From a checkpoint of a small transformer trained on Wikipedia: 3 heads of 32, 101M tokens.
Each number is 500 + 25 x the weight over the matrix's rms, rounded and kept within 0 to 999. Layers, rows and columns count from 0. Numbers have three digits each.

# layer 6 attention value, 96x96, rms 0.0643, rows 79-95, columns 48-95
476489482513520475518475475509492482509517516498486495491514511506508527514483511501499462474492508503498504496491511463505503467523483495501487
482515519458464471484502481511496507472533500505509484499507495541558502508516488476486510527491523526507432483512479533529513476497501479469510
536494528485521496508481498495515555499465486490479498486484504505479496506507523486511503485484502489501527515517498506521521495463500511470498
499484527482500506490474483494504519500479515498506510488523495498509494548521482525522471528508502505524511488495508531515478495518509471486503
492518499523475496466464493502489506532516533518502488517511491493500466512509522516490465487462484504517493487489487517512518489498474491535524
520505483520514477456517504508504508518490492489529493476492512476522521536538446480503494494513506482502479508524502520495474541488492498482492
510507497522522516508523519491508503501507467499468504526499517480494537478522509512491470489472514501494536527474485497497534503510500466458504
500486474490493511482472487480478487503491487493474509472501478494493479486515500478460504483486502489485507492487451486529494498489496511501495
533495519506480535494498536457497493498499512510501499501524516482525473498490505505487473482513530497515529488490473498511500499557508506514495
527504464493520494480508466495518522536521480473494502523538502510500520521488486493513538484514527488519496479479510474490519514487521480521525
509498502512508498487503456517484491504492476501524487467480509517476532530489522513486501518517489449519521506502474502490530519518519512486518
484481489496506490515483485515543517500517463482513518512473512487494473490487478477513471541523493542519516515497494502529481532499507512509476
478509475495455513506489486513512517505508498508470494503492504481481521494518508495508505531496480479515482501482505487503510491532491480518482
505472473478487518498505498492498494506506515494496474484498515502478474518514529519526504486508488477493487514540475497477493513513525506470500
507471489516491501515513492477468487478516533538494510485491503491462495500500503484526531474483479492484518490480510492512479475494479497517496
503475494474508498501509510517457513492479489509489474509497479514486484524497459517515515527511508506491507498511497507497455511523502506500494
479504514503501486526475518521489523503518455493477497452507485512522497471519503494530496530476503550511493485488542513506525492491507488492499
# layer 6 attention output (transposed), 96x96, rms 0.0802, rows 79-95, columns 48-95
519493516488463507487521538457515500465491510468519501503510495493504491514529468504479521504471517491511506497507490518472495522502515492486535
487511500544519502506494476516517523534484478485495511480508499489457509484504498485518486494516517497501519479514521482483518506487474475506445
462510486514453491472491513504492452482538517519485513483523487514520506494475464518475535523516481525526476468490507495500473482513523479504481
511523499512493500512536475517538511512515491498507486511484499507495525446499505473486525509481506492478494517519510498510509481481492518504509
520477512497492496538535504467504477478462441498504497489480531489502533486500519473493530527492518500492527468493484507470487495492523507492459
499542502483487518514479508485508496513520491510470513530514480527478502462494548527493492498498508532492542493485517479527552475519491503518526
511492527490490467511492473505501499509513519511511515486504499525513465514483486509521533478534495509497490490518512503512475510517520511527497
486506530531495487501517482507527537480486520506489484530507509515525515477491509520521486484499492497502484490502491506486486483498517498506527
470454482528504480514499494522473511509489499476507496532485516518496532500515523485535501501472458514495503505492518500465487494489478492525501
477524553511490507519488537504476497489495524532494500481461528510498503488504507525490455542484526536501501512499502519534494487521497520496484
487512507487535490523513517511504517494511499478496520544513495511517466460492453509513482494482515503492494491476532499509490470485494515508467
528515525487491537492538510477491478498505505502494508485510454498505520513518535518475512477490506451467468472504510515461502479479514485492526
552500536512515471488521509508525480517498501488507505499486492508502489519498483501516474491508504523496499509524499503488494510476494485494523
499534517526493490524474535519487519510494516503498537547497515490510547499493482493491504502483524509528517469448515502531507522476483526523499
498497511496492508489490504496540497506460501486511489522505532507549499510505501501488465477482497498512511518518477504496506518495481510494491
488512494505510508515494496487517481514531523498504509498495501502501525481522530483499504474496483493514506493467497488502530531473493508503498
496516485511504513477505491521528510510498538507525489515488495515506496512467504476486499489528510479475524493499469481539495527509506495491501
# layer 6 MLP up, 384x96, rms 0.0937, rows 0-11, columns 48-95
529523523496507497463487512531490499526480521458468448524496500523484528538521512485506490541535459485524444475528504487490492508495500499490491
495497480543494480539495449462496458501424520494495579481495486472504465526488518499507433513521529510499473523532468520546557510475532443475488
474453481449510490545513565537511537471484510492481499498490528490474509497508459482456525502543526505523495482504476535497461510513478514477520
527459468498467483528492494509470533499486493512512504484536505488540525520487509532521498503473501542506477492465506487539495524483533499560491
506458487471507493485506497479498490468534502491475466499473491476494509547490492508519516476501453527485483467495493519512532493514475502511534
528436489479492523491479508501471522479444481500495458527505492467523524528485514504521458504514534503458525494497484490544551494506514504506527
462472499502519495481517474469499480480525461482482466458500453508488534539480464517465517492512490499444511486531498483460478513448444500523541
525484481511508519459456485509459520469499516518512518488502475471490513521494499512525502522529486514418474499514497515502475528495521491509480
493503466469518465492476485538460477505483496499483520549543533511532492489484492506495516465473478448530513493494435503501541543514452522482508
466500522504538487464523488468481482444522498473493470481483488533518551524486536487531494531504535564491472491427459456493478516472507512492502
437425491463464514481493527526494485487509475464491465491490487513494509531464525470454491485490508527505523498465501488477491503474465538503501
461506510494479525545526476522481523492475468481487488506533481487520511507568470506492496471522542529461500438495473541524515556491519512495476
# layer 6 MLP down (transposed), 384x96, rms 0.093, rows 0-10, columns 48-95
475490559525465482512508448515530522488520458478504504513515496503488497457488466474442498518469483519493465512517500479548468476483481531481531
515454502483513557496475478527485453545475496465514528507489454535549502471494499504468519412475486504529476447472520496508441509525463520463531
503503483483475531472475483448550466492524515508477517476493488522497513472524517488493504471478508501452514509516494454480537508497506466503516
500506457500488529479480507476470512503472538488490530491537462489473493522505527467543537489536463487538539520522528491514551546500515504547523
451492535550478455532511481518497505555533511526529524504496494512498468472508501475481503507511475501548523490477494491515492475570496537474478
467453550532500460528495495455493517475517531477473495475523514507510500497528508485538512519522455488518461522517514461464485486495536481522459
510512467509523543500467521467506469451488500507501480534541526529463482483514505519490514525509518498494530531500501520530542485519508470447521
532535482516499508533450533468496508459497498505474562495495510528488510518480517486480486527544490486515461492446508487522519525489532471466477
494504507537507506538535474489510471483467513488509471480467466510498506512549524484483518511492532480484479490531531456490495551477501470497553
496474531486475548481530516488476489432506505527515477556511467520520551487500479526487489550516495497520506524514486548490480456532477515481447
539485547504503454473539546511508486541475550489496499505485496479518488473523486456491492496453480497525506474483515507522479483533486494496502